config = dict(
    activation='silu',
    parallel_block=False,
    init_std_up=0.0442,
    optimizer='soap_variant',
    lr_head=0.00946,
    grad_clip=1.0,
    schedule='wsd',
    decay_shape='linear',
    final_lr_fraction=0.0,
    batch_tokens=[8192, 16384, 32768],
    seq_len=512,
    doc_mask=True,
    train_tokens=97240000,
    dataset='wikipedia_en',
)
Each number is 128 + 24 x the weight over its row's rms, rounded and kept within 0 to 255. Layers, rows and columns count from 0. Numbers have three digits each. The size before them is the row's rms in percent of the matrix's.

# k: layer 3 attention key, 128x128, rms 0.145, rows 80-127, columns 0-63
# q: layer 3 attention query, 128x128, rms 0.151, rows 81-127, columns 0-63
# v: layer 3 attention value, 128x128, rms 0.169, rows 64-116, columns 0-63
# o: layer 3 attention output (transposed), 128x128, rms 0.147, rows 64-115, columns 0-63
k80 096:170140152106143140094129134139153138132135105141084069139122088133093117126159152107127127138120121138115078077127150173132106139146133132093097153106105127133123127119095109162124172122118101
q81 101:119160155106133094130123155139138134124109139160101162105099120124127166111108140101143145125169134092131134115135121103137128134148130120118139107133141150155100106140131123110122072156115136
k81 107:127082108173121141135151127117123147130141117054157132127115135127173115101141146143097155113111096139133081107136137124165086148117144118138125174124142116166102164106115140142136156128132122
q82 104:111132120105146125140124107123127124091133144077112099124098180138182133133149129159139151150142144100102096140134149083153124129140098141167179114122126126147103161134175144135121101138160108
k82 104:136152109120152185151122125140156138200091156121107168123092135102092161120141147160150148119114132093128158135181125140169112131108115105137130121155114146134141146089167120088134175117141125
q83 091:100119091140094140141102097144132128118170118114146120128107113138137116173078138142073133120105122098118114119115128160112162133135157110109101112121131072119156138099210135111129139113132132
k83 099:118130158143080107154160150125120097129125113127173134133133125160119155144145123113122141124113138123178154149101148169057121119119130094128144164114121114089186110144158111162093097163135121
q84 088:160130114094100114133096147183151099117140077082083131124176097136124138126124123108123199119117118143097110148120090141095111087118136167128132161113090141134115153116131136152139121107122142
k84 083:167101178116090154122115132126149104123133086142166154123136123137152094124135112139089113178122135156136164101085144123111164138140139110091158108118099102152133135118124136107124106102120106
q85 101:087154135155104119126111124127130062171103113140125117144173128111123094122121126156169100136112129118118116110116077129140153100143133139114088115120130133141134163131128164103158102143147116
k85 096:118154156072133144113145104163168136109117131131170117072145070113103120139107125160121157117100155094113133162159098134122100135107104112135122140112135157145128124134148111130132126190103125
q86 101:106135093131158128114124149158179106146141116098088122144096081135142153192142143114134131130141130144122125138115102138170155122082145151138099136114171143163103177109178125147152146126142121
k86 107:140091157116090136146107131152164111137136130134118131124079115142158095100134144181123121141128130128138138130143098128074101118093083125148099141139154126106075095138100158148139111171126118
q87 094:089164124147108131103147092177110115117113083114099101139102110133149096126109159102129168146142123165141129122184138135111125121105064145129132171171131141121187127075109132103127158145117103
k87 098:099140157142110083107134115103145123105142144142139116094133110170150135132122124140076114078103139107165144152104115156146165142118099110110146096150129154174116096145143149099121146181151127
q88 092:129154117090145135115136107173156149140124132121130148134101118093096163132095133119186134114162121131127130138113154106092115117123106134129111152070114159125121112123152136111150120121097121
k88 095:127115149089151149186107146141140118121163100124105156139143117111087114127145166159116128141145105165113115115153099105144112108117160139067090138121176135140102129179136121174136118111118120
q89 106:107133166186127119152153138131122116152119113124127132097124107091115093122103093119103148116129160134153125090084114171146118109118102082159097117115124141146151162149127132156123132184170127
k89 100:126141095086155111111156141125188147125139155168138063141119145110150136146137128124119163134123164106105130129149111140087152104128116178136179100071119154127123147108154110114105156127114126
q90 100:155148152142068109109106113106103105127135124159148154141133094125105137120085082116134120102101123106153159120097119156103173105135100114137145152170082130106128119154144110122142072140117153
k90 102:175124076134164120096126158097145125111115156164134129171128120162137092091120151155110100114122147164098092136139121102118108127133111114165083140101153126140132152130141137148107147165119108
q91 123:126188131093117102121133142136109094109104112146139113121123124152095130173093100125160120119123109104148103188113122108147152112161125137134127143110190152140125168114155128136112117169122122
k91 121:157126111132135168120131107153158120136107129130136116111104062095083102128150123136128129098128144124119079104143074104129120093149084113123090134084151129155099117133160166112120103154117114
q92 091:135143119085094144158170187120158146122108124132142148128148105173139132147123128126135094116096127139155120119141152143151183148155151125151123163109143103178138135089098125114114169094143142
k92 098:146132130126147161091132139149143097074135133121141085111119086124092155107131120115148158161126086136159130155095093172135117126142088141149129192129136128135130121144118151099145088126140092
q93 085:139154159148121095110128124153065125202138106130144119148131117103127085133120052127105159124163138145117164151120102135162125107157108111123127103109133149134153128118126085147139183121142186
k93 095:152084092141137136127139129132198114112135141166118083141154118146124127140137141128077111076137142104131115144122121134137099111090092121122133177093143121139103092109148107140137097156133149
q94 110:125058088169107152152106114119133116122131148079110158128111150124154114148127147170133125114124137133126084112163140084109100128098124125139124171126109132101122097123127101148104164133121122
k94 105:094120101113127116134087170128154133123137159135102144106112124154166182139129131097091129140108066114129153160114145161074133109131154119109170100175113125075110143114109127119137137108179127
q95 086:128160129118103097113147109079103089148125089125106122184148145114115122073133094128068094131108119157127145077151096102137111126138131133127099116160147172145137110128165169142154153117132134
k95 097:134159084118144137109162129153117109126127134159092139112085109155122139117072113143134061114163156149121154154121145094176125120114104129164096166099145156154132133135116138139172115154111140
q96 087:112162143099135132120116152160170099137149129102124109130087111100143173075121106102104144137112155147126139122107137122144197090146129137085144139132136124113097108132158122138101085090108114
k96 086:194114114130115152093133156124138098108121096116127143093129121144139112135110159173107145139126139084140118117139135131124103138080098104159094138102090147127118128158126138153157109129128135
q97 096:145160068135128135126129141107111098118160128124139128139062175122153121094109114128150125166158112140123086093131141115105122164151154103117097124113104067106108121130152128133127124117149135
k97 098:099142127094114096176118095110163147139143114115091118132120111152096126117129082109126144114125165110097123105163120123135098106128091118120131133109110178125112089156115116160140096113105135
q98 103:123078146175159097115099136132147151144138138126107125134125146157151158055119137129091187142150117179131123162120143129105104122137131131130147135139128104089122135108095159134088115113129090
k98 102:092119171155135142117143107124095169140151136119135145099129147144194135110088125095121191121111107177133152133123152132128168114084123086123172126126123136098130120132126121131126161119128136
q99 080:145141129120128113106130129146083152131132133146110121171127128143109109142121141110128173148124113173150162179168155091157169140139109125163109152141092123102100125102148130168136103108131101
k99 096:143089152120143127082127116145128124149154097146118145123124125134136080091111149146099112115068151130138124110147126124131169117173096155152131119130168136135116131122161103139126132122154093
q100 114:116128088149085157156117122090147163092150191129073138108131125147128092098130144172128128089139161115146128139135144135094094085131109123133159133123098156075137144162122165141146124125139091
k100 106:072143091107150141114094121119108128110160152095128160106127135132124128157083112127088106167064121133184128136143136156111165133090143136121121134144111161146182137112142156130151136104099117
q101 107:137158077114151111136118174085158097126150124141143107104116135133135125126169147132135131153112150095135111068117154128168151165142141107143124124117111110075157140157104117144124118113141119
k101 101:087127161123106111157135113110128146126140157132124139107089159102103137109138083106157151182152118149097164130134123156099131126098114113162178154139086133128140146139143121112128140128143054
q102 093:131128151122063120116125169126158148118099116096129136127182094119158153157135129088098138144123131144137111142124109124125130108115170124143131097107143099104146087140094149129140076100118109
k102 093:132143123114147112111108116136112116173113141105156125095141092092105119130123146096135128174114111101110139131107106126106145116179102135144116108127098115107119131091081129145135087157100166
q103 107:110124121123066110139140134076134117122137177147122116115157130151126132139150153113141164120135194074116150103145170121153078111128128127139158111147083139106122102149093103129149084142142141
k103 109:112113105103123119122114132123156119129107167115150085157143158133131147148132155132120121136086139130154127110118170168120133171117136131089140143152088094133157122112122153132133136127108131
q104 087:155120102149139118151120113120145114125153127103136122131120125127097135129146154145158062125108092116160103137149127128110130141174124130109109156110153141112153107161112129183176139116165105
k104 096:143107129130109139191096136112125082159145163139091104124142139067114113172135093158121103126156130128092091128149133087123155093171116109124129144086123139118088160158143155106082120120127107
q105 091:141128104091102129123143146165122148132144123086126145083153145129128105131137129174152087106124167139140122128145125101108100122157088127124113144110125176144125115148136136130133137105138168
k105 100:111106126134137150165107085111134098110157139119119114116093106114141131171144165074082141128136076110129128161127106128113144103168134123160123098126132118139127157159178111139137144091114105
q106 102:113146134154145112137101152122107132176132128138139126138128123146123116125112071133169083106124181159163093144135128111092139096130176119087087134133082151136153116140160146150090117131120139
k106 100:162163136098163127147093119125136125107125128128160132121105073137131074096142177164104086098166118112068095126165104078122116092130146124137100150114141161107136115102134134123153102140119160
q107 080:118134155138102143093155110136171132089135108159151091110150104133149102131119132149091105089063138156169146139134135152131115137142101130114163123155144090126127114143137136120160122166123118
k107 093:125061129150107097091116127128144124135103158146161182137113186123122129150119088112148158087139123135115154107059154118137143139131110101105114161112125106133146142142135115090087123114129169
q108 080:142092148144103100125109128138139141149129121134142092133104161126116107087132179131130144131145110110117106085121173145131155098123107146107160103121130083147146161144073139144095099115159119
k108 080:102146099115125111131120116070107164165123113123142124151156087127143134166129117130142143119120097125127084141142105129118123158123157143143121108089127133116111126103102123133101150141124140
q109 097:131159173101128117123130146133131146139131077166134107159145131151160109106090119109109169116131114155104150120177094126117139159150130162152120091129148123115136108142136129116112125158113178
k109 092:154115124125160098139129100126095161147128127150157133130137138162125099135111086111142140140129157124146155148117155117117126113145154132084144119083130184131106128092090140103105146105096147
q110 092:176128150129119135170148121125128100154143146128185131108164113131150084137109149171112125126105134157137152135159103118128125073129162106135145078122169096141141130105149153134121156189154094
k110 088:131127129105111135082136094126115116166169136083163186150148114114136102137096152143100140127124155154106133149128161137098136119114131116157126113143102147112165133145112134116137109139136110
q111 084:085148192141144123124150119128090144162141153139119102106111105134063147128146112104145115100105129120136113107171125112088141125135160120158149137122127176137123152143154118141136152159094138
k111 082:129112086100133128137139135174138133150137077096121095093079102126097114125121177129147126133118141112141099152168165103123126111106123158105144119106139093133152145080134171095116097122154144
q112 101:098146090134127091117151125128147194097106135088142141138127098143118120085114095121114115101123125173148126115156094113124128078159113095119117104127107158150171127124143171116152147102140157
k112 102:122153096133164119114081144110077128073152126125127120102138164195113117123112138093139106132127077125170128158133125162102114099157136146123133101127166108120124171115116145131169127121134121
q113 098:132124102155131110106132075162122087160141137100139203130140113081134112142105090159111084072146144104125124130148097111134118118093151093104125062121108161159089128123115134135139114145104155
k113 102:134107122120157099136107128160163120123128143120069146144118071087124132109131167136060152131158148171109129158132141116128097088122113107130067141101142117105107154120135093185179118105137122
q114 087:098131134121093133068139116141118175092115149111160113139135126127117112119115143109142132126147147160086121111081170125099106114121117127158144142133091132151154131133138115103133143136065112
k114 095:082082110115147111117133145140111183106142161170144155136132142125124115139149122093104136117120119092156148103139149100099127122112149116108131050127097130120113097148114099154099136055122126
q115 105:098111095164112170124153140109147163115108153154095140115131147141144141173156155141100129117125115146168105124118129139151082160120163114081118124199092104101119160118142123137134115068124149
k115 098:104122163106113112141095158128190139114136149107129098121144177139123070110131147113148157105120144125170105109137112128116158173135104163175130121164134121114106129149116119101091157095174153
q116 100:138153144119134081129134118133156141099159129164118144087143098093146116132141173119117133137141123129138146121114143131128138138101099106118135092151143096102106127128133122095112106124122102
k116 106:138146166130119121098177117161147163168121145135074124110150114118104115144145099081129150133139153140110136061125126148126150155121127126128170127080107124148112179139134066134112133109145129
q117 116:127137117122089131139167119133138129102090092150148116101164175141119111131085132150115086136113125091115122163150132125142153162099130121075133134085157126202135140120130102115087127164138121
k117 109:131167126080134099099111126115147135154131145166143091146128110117137113177152105160138155130156162131122116150072108105140151138129099142117106170085157124143120160147152119133089101129097120
q118 080:109150105138128096150131114134157135139136134168125102148099112151149140148165093138138163125103136103148141132142120162104120119129098112116135134095160119084132115132086113157115087145150166
k118 082:115098154104106156112128137128179158123123144137117117127144132153129148138089106128136118155109157169079089115155164144126119115112090136087144135111107126107138137124098142091113135113149162
q119 114:112117076111150130108137138112102138132115142144136127130104142104126118117108105132139127144099101113136094131113111149108113110132132150097102099087086153140174190128110117137132117140128138
k119 109:071085122080075098159113134094131137141112148165122123104157104108114100121146114129123154130128122129140126113138115096087154099120135084125177139115114143104106164161134128107121130120134097
q120 090:112166158153135143111108110106120180115148144150152096106118146119111152098145137115145122142116111151117172108107152159146125165133152078092152116168100124132135132146156168115121112119133125
k120 084:145151141114120077093161156108132146121094120130152092128107135137118131145101115122162126151156156136119093131200105097147137139089102124119122136109150132168178150118117133103117139091120140
q121 098:124124124158103092142130134107112165066090121149113116109121094117115115122148112120137134164139124133115100126124151117159104144086123145115118142101130107136164128093120115104137173079151147
k121 113:116130158138103116087118098143171129145176172126116063085120162136115136163116136069159143104084157077163129137111074126114150117140139122109194095114116107116105130135101133138099145113134136
q122 102:169065158138107189142103120125137143079150095146124109155121088148083116146107126137144141108097117145148151122157160132144128104134149133128094136134132139152077109124145151148139179125086129
k122 094:157144097089132155108133114141113145158156099130167118105135112142134078133127144148155084131129111152154115124130149080096162106147137139102061134066151116126126100130071124117111097129160136
q123 106:118096156053105109139145153163114170113091107143152155096156134125107123144100146112095144114125091179100121143115122081133130112135140132113138128101144107139116148085153122100132117106125170
k123 099:129113142140142135115158134146104097174141109107148120125130109142140128089128134112107152122139153139159072138170093083146126110153124125155129090108168122131096106141143132130130146119113150
q124 102:120164110160139104115102130119113150124091130115176145094129112147119115075132137105167143149129162121081118116165105116113119111106155141134160133084122117164197114117093132118124119145169106
k124 097:118118101104110098066139114167106122143137172081120099139147141106131131134125146094112126153136140105126117141097127129137130144101159107103174110120131136136137109083123147125156115154099141
q125 109:136121103181129118111081103092108084073157132131108085102129142151078122123143154116122162087127135133138168133131143116187115145144103161116150159191124110101144123140160173130135139114103127
k125 103:105141123162143118135110130151098163102114103169178134149158134134130139088074093116124109127128124174160143110153123148109171104101149135077104123099125129155187159121145154118118133164136140
q126 103:157129145124115130156145188128150141103131092110108157118126115137124132133137112138102106140071132146170139127109131131104107143129121148106099104124113127148126084149147167123167156132082128
k126 097:087151162155120123145147112139098137115147114130146172095108180136151113117106132086141112141127106115127119115124150111128183103206149124165146124150121127131112136106132107141140108114122112
q127 093:149124150137115153110129164128083097116120125104148066143127153121131104129122126095096117118123123122154170130141134089141126130123157160100094132112119109104120160082109117158142147143179183
k127 090:147166134137105128158131110120160107162138139159157109107129111149144144123126153115107126152110163095173123133120138099152111159162143129155107133106167144165107074152133112152140132168131139
v64 096:120080136100150149158145134146097107125107143084138133096174145113120142161100105095145109141132117126124115088122094125121100152146139168099144135125122111111130100140066164139147087121109146
o64 085:163144118140173127146080171094119158128145145144155111103114145137101115130131111169105111127141129094153156149128087110148120118104097082117121070126139140145149139128185098145088119131165106
v65 093:136136153145148146129118119091108142137092099119098131117148118113151148128133133123160104113149080122161123153151147130116099133113144082144070100105118093103148148123152093125162138146095180
o65 086:154102109147115130137063131171089110102160130118152085096105108155093133142143137091128107111125145108125136161130124143149142127131144144140126141144157143104100129118123119174119129128124118
v66 089:107129160137136070133134103164113167132142101158127048165155099077083131147150106150089143130145136137136130155152138138121161166125120114142111148114118151082128152153150114158099134148144125
o66 081:164145128110118127105134133164159094160143124115125121102117164151118142157111110107191138117097185137110130104103135088130088148129175127122165143141145082170092133135106101085106137099130103
v67 097:149131168077106121157172106161125106120086121121124138111148144155113156087080154084153094097087148107108145094161116118180100152126154141149135124117151066117116103130115134085137126110071157
o67 085:133130110135108124128122111090136112095116144126117121128092081127168118172171115149143170154161122104144094175138125142097121101137109097146127156134129155128097141140133127167134160128155136
v68 092:105135107136123150100137098100110115130114108131087154156130114120120120088132077156163134109131122143131125118178123148106114128143138126084106135127107115164137127124085123173083149131128056
o68 091:147101151157154110162097151104151143128167167155134108066143111145114135120114155139151145167140159123100178119108149125097167092120126127100117130103144095121156150143099152099080105130137138
v69 100:130123162158115125128109122153123119143117172155134103141133132127124139159127101145148124096136124160132155121128165130084165109143083110132114102147146131117089110097156104160111096179159116
o69 094:131131128104126129096102136168135093120131107084112178073113100126113119157072152130120126139116095114123142145092117109163128128133142114113118119098132126135141169140122136110147142119162157
v70 089:140130118112128119145111132121147122122125160108127087156140082135120119132121117133124154131176111148086105143078114133132155134120096090122139098111114129138144136085122161122174138137125137
o70 081:111118132146109145127151141135101144141112114142089145144145159094170149144112141148109115148134141130127087110146187119109155154140168121136114127128150073093123074132117130161093109132151137
v71 079:114100111163133138098179152149118121145117125179106112145129125141132180122148105123145103146165083125101174136147132116118116155132128078175146137107143092142151135146124134085123154150137124
o71 075:124135122062130074160113127163158116140143152127134154118120159128150120117129151124153128129144164150162113116117116093105106121107153126127121114120102136098099101111115131130086074101168162
v72 082:145113161095139104152105111096115153120111146116124127099171173094146158129153124103143119118104154113110132157165094109136130108151142141170103112122125114121113070164122101171133114166119146
o72 080:129123125111155107120107126170159105142139130103152117115121109119121129135113152122128082117134128141141158149102093113166119114099121100136134100101176144175155157099149124108121127071160111
v73 090:083140154089186089145142108110148127163105125120112144163174098117084144144106104089117128096146106107101120116129137123114123158140115106145161124098147097139136113124121125187141153143086135
o73 084:155152107143142113137116144126117093136096148126179117085107151146132107099178131185099116134110187132103126119121137145139134109132155086114120132158186095122130122138152110086093137145143073
v74 092:135117080172128110125139132112121143160132108147122160106107127093108103132089115148133098113115102074131117132113119149107155140113148097124120131116144102152123158142188148129175128123154129
o74 085:104128152131133135109119085132122153089138130134125084094169169139148144101144136116113146122107140150120082141151164104114105131103118120146159127135116138105149096126100145120069126117128103
v75 100:116145081134150148121102149145140117113180133071161096132085104093103141114146144106145155144111117096120109112142109155124103153170123127154153098123132109163132117143119148119173152124117167
o75 087:082158129118114098169157110109137147117094120198123145185158149111141136134124095103093117105166162152167114118120139112103161131153120114092117109156132094122101113083137106110115092117141139
v76 098:115131112179138136147089134118106122127151176095157122134093119115128148138126169127142140127143130131131138138125176137136111108154113114110156147138157108152095144164168106115154107130118158
o76 099:139160141096140135126118099097135092080106122097119159130162148139109070150104129107111130159143099121136141130162130106129139151153142151121089114130115141174153131127135130136151135141148158
v77 100:108095082136102144135150121132108164164117076096148151137109137145163141094146093136128130128106161112148123081164071167119097125133135121114137146159100130126143128159117160142195134120164132
o77 095:176147135123122113112074115106137146072147135183090145147137154137063139136127129098158093138160082133134130156086111108079129106113089096126089110098102183146143134125132116127110115139085143
v78 092:147112156142124134124095098099084134163119151106139144150139118066155104113161137126149140151116119091130134106112151097106106111074102160140129162149141105092147109176110158114175160126105143
o78 084:115161120066113154156139146151135136104128148122083101168122134167093139113153125126137103113173139139122132141147139123145146147146112126128137153101115171155080118116169132110149101137100138
v79 111:143182103151098138150092133151109099137121136150115082151100136108090122126116119121109110148130121082117091136062141146170156150129134116142119121142051142095122091104121113130130138111142086
o79 097:100101109164154153090160115148084161186140118145153159133107152098149149109090124175126151113123141172129126150165116131135070118116139130121144128122165140138143141120136129102156098117107138
v80 089:139143112130121091179158124192087119087139095132142155142142116120133134100107099112124118161145129123149114105102159134155138139121162152123156153153148113118079142108146097128129110159121143
o80 076:132115127133132146097129163106159127135080179104097127121140142110138099164142155170098151097110152123094141143143112087124087128118130076124146110123114157128125129134113109106098150179125172
v81 093:129167096077118094163181140159126146077125084113121106165080134143084178149127106115121115128165113122148144118119165106132190096132141115127145107124116141143113125107121107111096141160126110
o81 094:129103120166112159075122131102113103148118147134135152107168151100156101106117127152124162112121151163127144116138115124095075133131181099130144149186130103122112125152139111122101159127115168
v82 084:125148120151110138124099146109082149124107135165115112114147177164140147147135141099131118155142144174142123124117107106102117103102136135098096127117103140122119108103110108140150133133085137
o82 075:068116114129126124127126099115105134119128094124098094132110119066101108135106124133121123099111081092075112153133142152103138118144111109137131096141165099121180154141140152131119072132129135
v83 087:131138080143107125127142120091094127126116132081133161150142153146123142146117131140115083134178143089113127111084106186157143143124132096108161143116090138139108125127170146103129132091085105
o83 090:153134166136111164128154100102070150100144129117091095095105119147159128122132147167111156122117089153141141144182171109116100135127098124155114140139180119142131126152137097114149147130116138
v84 089:132139076146113114139124128130132125118113069159127168088107137155097123146119086101090097162141129175143124093149172130123122142133112150079099116122108088167119140147129079131139114117125128
o84 082:149118137125104067091075107117127147168097104157152139135162131114129143121124138140127172129145102102107158165107103120119128153122156139173124085142128119096136116080093111127136135153123143
v85 098:118137082168131090106103092102094133162151114142162129141103135115129098112154122164136153118124140094136155158109112128114133129095115098108133092125155078122123132132127123157118105120135136
o85 103:162134134128113154142147155148141167111105112117115161145131142151100148136126129105127136143133113136146113122197157094158150157171142158126141144145141151160100140118096117090122163124091142
v86 091:141126142128137082106123094118141088102105139137134166148160144129139127129131121123126132117155115114123116131095185223128162159108098155146120152142132130131090154130158107130176141157127169
o86 082:130109156104071150150116147131089118153119125084116063139100111129114139148118139104118108132129157095098130150167126112095126119145107153091128113107124108092111094110050130112109138131127159
v87 089:119093130192132129156147085103143147181140114131125151084147117146118123098111175114101111166149123144104138118148136148128148133149106147151081169161160130145152097149154118084137115094099154
o87 084:132166125083112084129098083138136133131123154139149089141110079130116129150179133141184136094146116077118114145126124179100101093149103131138136122102115125099128132103138131161157119142176145
v88 092:133124145180113167151099142101125154134144105149133154119102123115090124136151139098139160136136127092143110116129121095119132138082113159079130150153147176085127092167122124128130136125109140
o88 088:073160107084105081128101092092127110102088126108129076122144108131114132116133128143143128107150155131089138150137120149126110115157105126136101131119144108163135146095121161115126123145114148
v89 094:075116130100141171128146125187144103111118097112153130112114153151139154141106144131131162173098148162166104127125088109111091110136088109106123086124134130148131112111122110103107090129128165
o89 087:122101131150133133086105166100106135128166144160115123116130104114121099129105108126106121073102108112125133098118167138128144124164144126140096133146138181117088137118129106190115154109109136
v90 107:112130138124118112142127152121132131143043104118138146160136145149157098200102132153094096110143094126156119115113078115107120157116137143085108119151119164099129091146180138127117142149157120
o90 100:156094139173133136120140138115119135109141122106135141120100144149147147069140118118120111139101125154123137143138130153110137101135160106175108131106134144195143134166077128120094131126142145
v91 086:137121159115146178138096158180129115099113165181140150098145099151086146111139135159149128146118116110169113158119108108110135132123131104120138118128125110111142117108178118104154115158133152
o91 079:105127132149115074108118146121148117128100118135129102150080143094194152137118102132112116125129123157097088135115141121144119123137131158139156115095152136117124137104115142137096110113156119
v92 092:143139164073092133085126088117166129137119147153119110092156154131149092112135145120139127147112135129146105115102147118149151124118138091183111135163147148110121115143122138134129128099159152
o92 091:121118099141097125104136148162094108128116126119114133163099083130125129132126121143162122110143127132126088138105157141099087108110130145150107149122125128142120119130127106136184158124140100
v93 086:166156153100150137166091134129136146129120127113086173131112129128117147142128147105122141124081141156154151131073105071085132133162153149103137126149151135147155135112116132115151103134154140
o93 080:078099153117096124115148132097192099104106103151104111153172115131148116124143097155094155135079156139103131109125125166132155138139142117157094147121144115171156115127166136143115138133113105
v94 090:136119122184105138129115103117094118135119122123176130130137128107118076100129134147121129121137096115144153190141140119139156172101112162112142137147134121099118092194157180138107192160107106
o94 082:129132137072132122149148139100172154093105181095110145154140149127124155149170130111186127129146113159111116098126113125136154129135144130141165155098141174186116131140111122111122137121134130
v95 077:098129131106104091092159150129130154144074128148115093133134093148186087070120112120177116137160170159134116144171154152105129144121134152143138171141110117115119178108120139159134104123066131
o95 071:141118131121181170162126140079084117138172148069137085130107124137047150170138160111124099131117123100098140147105148101103133126114125123114146101139127144077137104132098113132137103160118098
v96 078:147085136110159110116154086135116125164127069109116136122116124149121101137084164114114125146157123146170116128155115117141159132088113116078150111085183103156131166104144107116139191140140116
o96 072:149152174138067154104147123112113150082124133164153131113121132147125129106162089143134128118112139085129138134115173155137112161174144170138137146139100159139120118176100108142091071127142127
v97 083:116113089138165152103142094104108125131145181113156164103132160116133165137122113121088145161108112119147172132119119110173049127144109117143110156159130200123157136135092103111092134161144137
o97 076:131136125118156090117101132145131142132153121123146079109117127097097113122132129110140130057126056124142110136142119169134137137112125148132184118107137083138133164112156121127130146090125114
v98 088:142098122130138153147132110145129090109138111115112119088118144147130148108090118053122173174121149189131126134144124112126145146173141147133126123142162106122139120134082103139130106145116123
o98 080:085125142097094090121135134077134171125097143126121119123181096098167110174147149156111110103127129079116120168130131150129140109093122130077126089129076154116174148108104135155120091089160153
v99 095:091117100139106137118123106112122154087069164154103138118138125175124106114127136158138130115111137138127114142119114160136162099136108127118090177124067177149124123152134147131144165125174084
o99 090:211133145120169108128107134137110126158139112134154099150142166119127162094112140145157146151146091106110142121140105128113135124116135160131125152089150099126175140126119142128125111149110132
v100 082:151136150123102155148121127128130117136109110090146117105100120127145101118099153118126092123129138149158095145106139124108146144153141116126100172174088130167128113134165126132166112038145099
o100 067:135109109151145107103114098106090112092126133139137119140142142144145068135107140165117115137148136115116141126182107115137122105119112153147109095105131176133178148141114148124120099169122129
v101 102:113129122075130126164144145128131116121112076119174130112127138152085130120135114078113128116168176109124095118136095174128143141163177142156145134120103125120152118136161123126111098136142120
o101 088:141106138168118132105106101119082119116129155133109128148130121147158105155123147144106081112122107129159137195138129128114086128102097089118126118168144149133122128148107097127157143117124118
v102 090:126128124133134156133159139138144128095149073129101127140085097172123158163095134122116159168188076158120135131122104142086161124162118127143097090128167154102147147150133109079113140138123130
o102 089:136138121132112109105117144086117125136131133153137110099138153119145099088146073104112116125094156087105101094111100156128091141126152120083181132153088105106164130147077141146113116119158174
v103 094:114201087143123105129106121136132097120099139149084121142125138152107116138169093140125091118126077103138131123095117131133143125127155162142167122154148140144103170139113156161124141174163146
o103 090:113112192122091133133193158117147172116112092092159105139101156123159147092123137120102131145090167159123119159170135099117131135128134099129143127113141088141161097109111088083114115115135138
v104 092:105097159145102109158149137145142139118118161079113146117143132116138129084091139132109150172156127086144124126145123127122166117132165177091131158092117146127145124119089149100108119158153095
o104 088:165114124139134162163133140084150158119151145131147123140163104165129107140093129140143153093117143135126163107119080124123083103134134125112102153137105118136105147150163152151139114113143147
v105 091:146150138134152137149099145162150129151132139120134075163153103128137116123126160125106121077107077116099123104110195174110107121141117155122161144134117146122109098125149158169136143106120122
o105 091:123140130111103140136180104125137119137103116109122111169082136129124089147125083152132142158121161185096135112131119104149153093117100099126082142126143134133143112167167114100161156122112111
v106 085:118127116115100116134137096126100148118110134122126169135167153073131135141134078147116099123088125146148153091150137138084158108051139151109099135134146106136107133139129112143162105146179157
o106 080:108131146153103139103087134143176134123160127125111102115161110141117157153119167089157143109139127151093127174095161142081150128160119119141170121116106124141128142141134157110106160128116152
v107 092:192117137072134141113068150162127150102109141079088153104183106135118125168088144126164144130128176163120135149109118139147133103156155130127147138142125110136126134123123148084120098111075117
o107 093:056126129098117141140187161075112068114168105111102104108143124099139148135157105188099143136105119111133107104131131125175146164095098119147110131097135163133129112134148110189130115124139109
v108 101:162140112135142093148089126077113101102120159185103122126140121111114091130170133133120104147134146152102121130136112121149118109141151141115132135116079160092134134099133115149113109139153077
o108 098:105089140155145135120122123158137165205107127099109116144121144129145157131113137129162154124145117142108166150123116145119142111075113164124108109117143100156111133114134134132137124133102125
v109 090:149132087127141117121099108135138125119129122172115133128134113128107137158140110131071120109176075103113168066100196144076111087103083165122120129124132144139143151162117113126133128152118075
o109 083:120159147141051140138130126126152147178120116127149113146124123147129126090111117156149188151136127175082154160173102125156155164108101123129166157147143115129126132133121140115119145133124159
v110 094:122150125125128136164137091138154163147115083102125115135131105171132145172159152071099140088120110125152141088137118131150116085127144103097128145128132118172093123130085131137109119093127083
o110 092:147148137147131133126132125117090093122140143144129126083107151113096093076098134140147125172131113168114171124112154144106102142167098107162094128144150112064166096133161148155116156136117144
v111 102:143116119153137165162095113127109122051095150156128104100096068155135119174112121127083126163161124124138120102124098125128147145122154141154162086123137105123133136141171133123112136129128091
o111 097:104109151103124113145152135145136136157078121135114155141147168126164133100120121141091132144111129094129136132127112145128099153104130118125090088125102126158116108101073107136111085166139175
v112 071:127110120101137131068142135103123124145164173108122111136088063107133090090136093155167114141112141141117233179127102115139122139085118101161122124131131120126125122138152109127189126079117145
o112 066:125184117084131116104165107143135133107127095124120132112130133126147127142115163117109124093099120126161084086133149098158150150156165144135175121120117131107127132151142124120127116134114103
v113 097:140094145112176157069117107109165109141134118153133165089145167125103113081115136117149137133125125161163176172137126105140107129101091114122112122115144098122140137158146147080102106109126150
o113 089:096143119148116078154133137137132121117111080151127148162117113149124147140171115107130145115135099096146097089115122153127154145157147162142140128150127138139095098145113102185148109126158103
v114 094:138154146139127121130168122106108136153138118139149158150119103112093134131114086139130091076158085122124112110139112120123130135142163066101152137168121140115125129119161144139111081138135128
o114 094:152087097148161120115116149119108089076091134093062109099115165147138101163132160131112124122094114130132110112133119122102097101119128128174114122156143084137115118154147115113127222125132125
v115 092:108112117178149136171155158170087152138116143117135105159118120135153139148139162121134133112083141127141083094116125121142136147120114147142169124125111077068110087127111158143141081109103116
o115 083:140127114130169157124161136098159108116127143074131149114109168099095134117099133123133087150131102163136157139142125112112118104127139106122082134121115184168133138096151124124093133127109112
v116 108:101119127125143111084149077097114149157137117144126162096123111092134144119115122123109147116142163120112129125127105150085128111133105127105104149138149123140166145170180129118158093137083122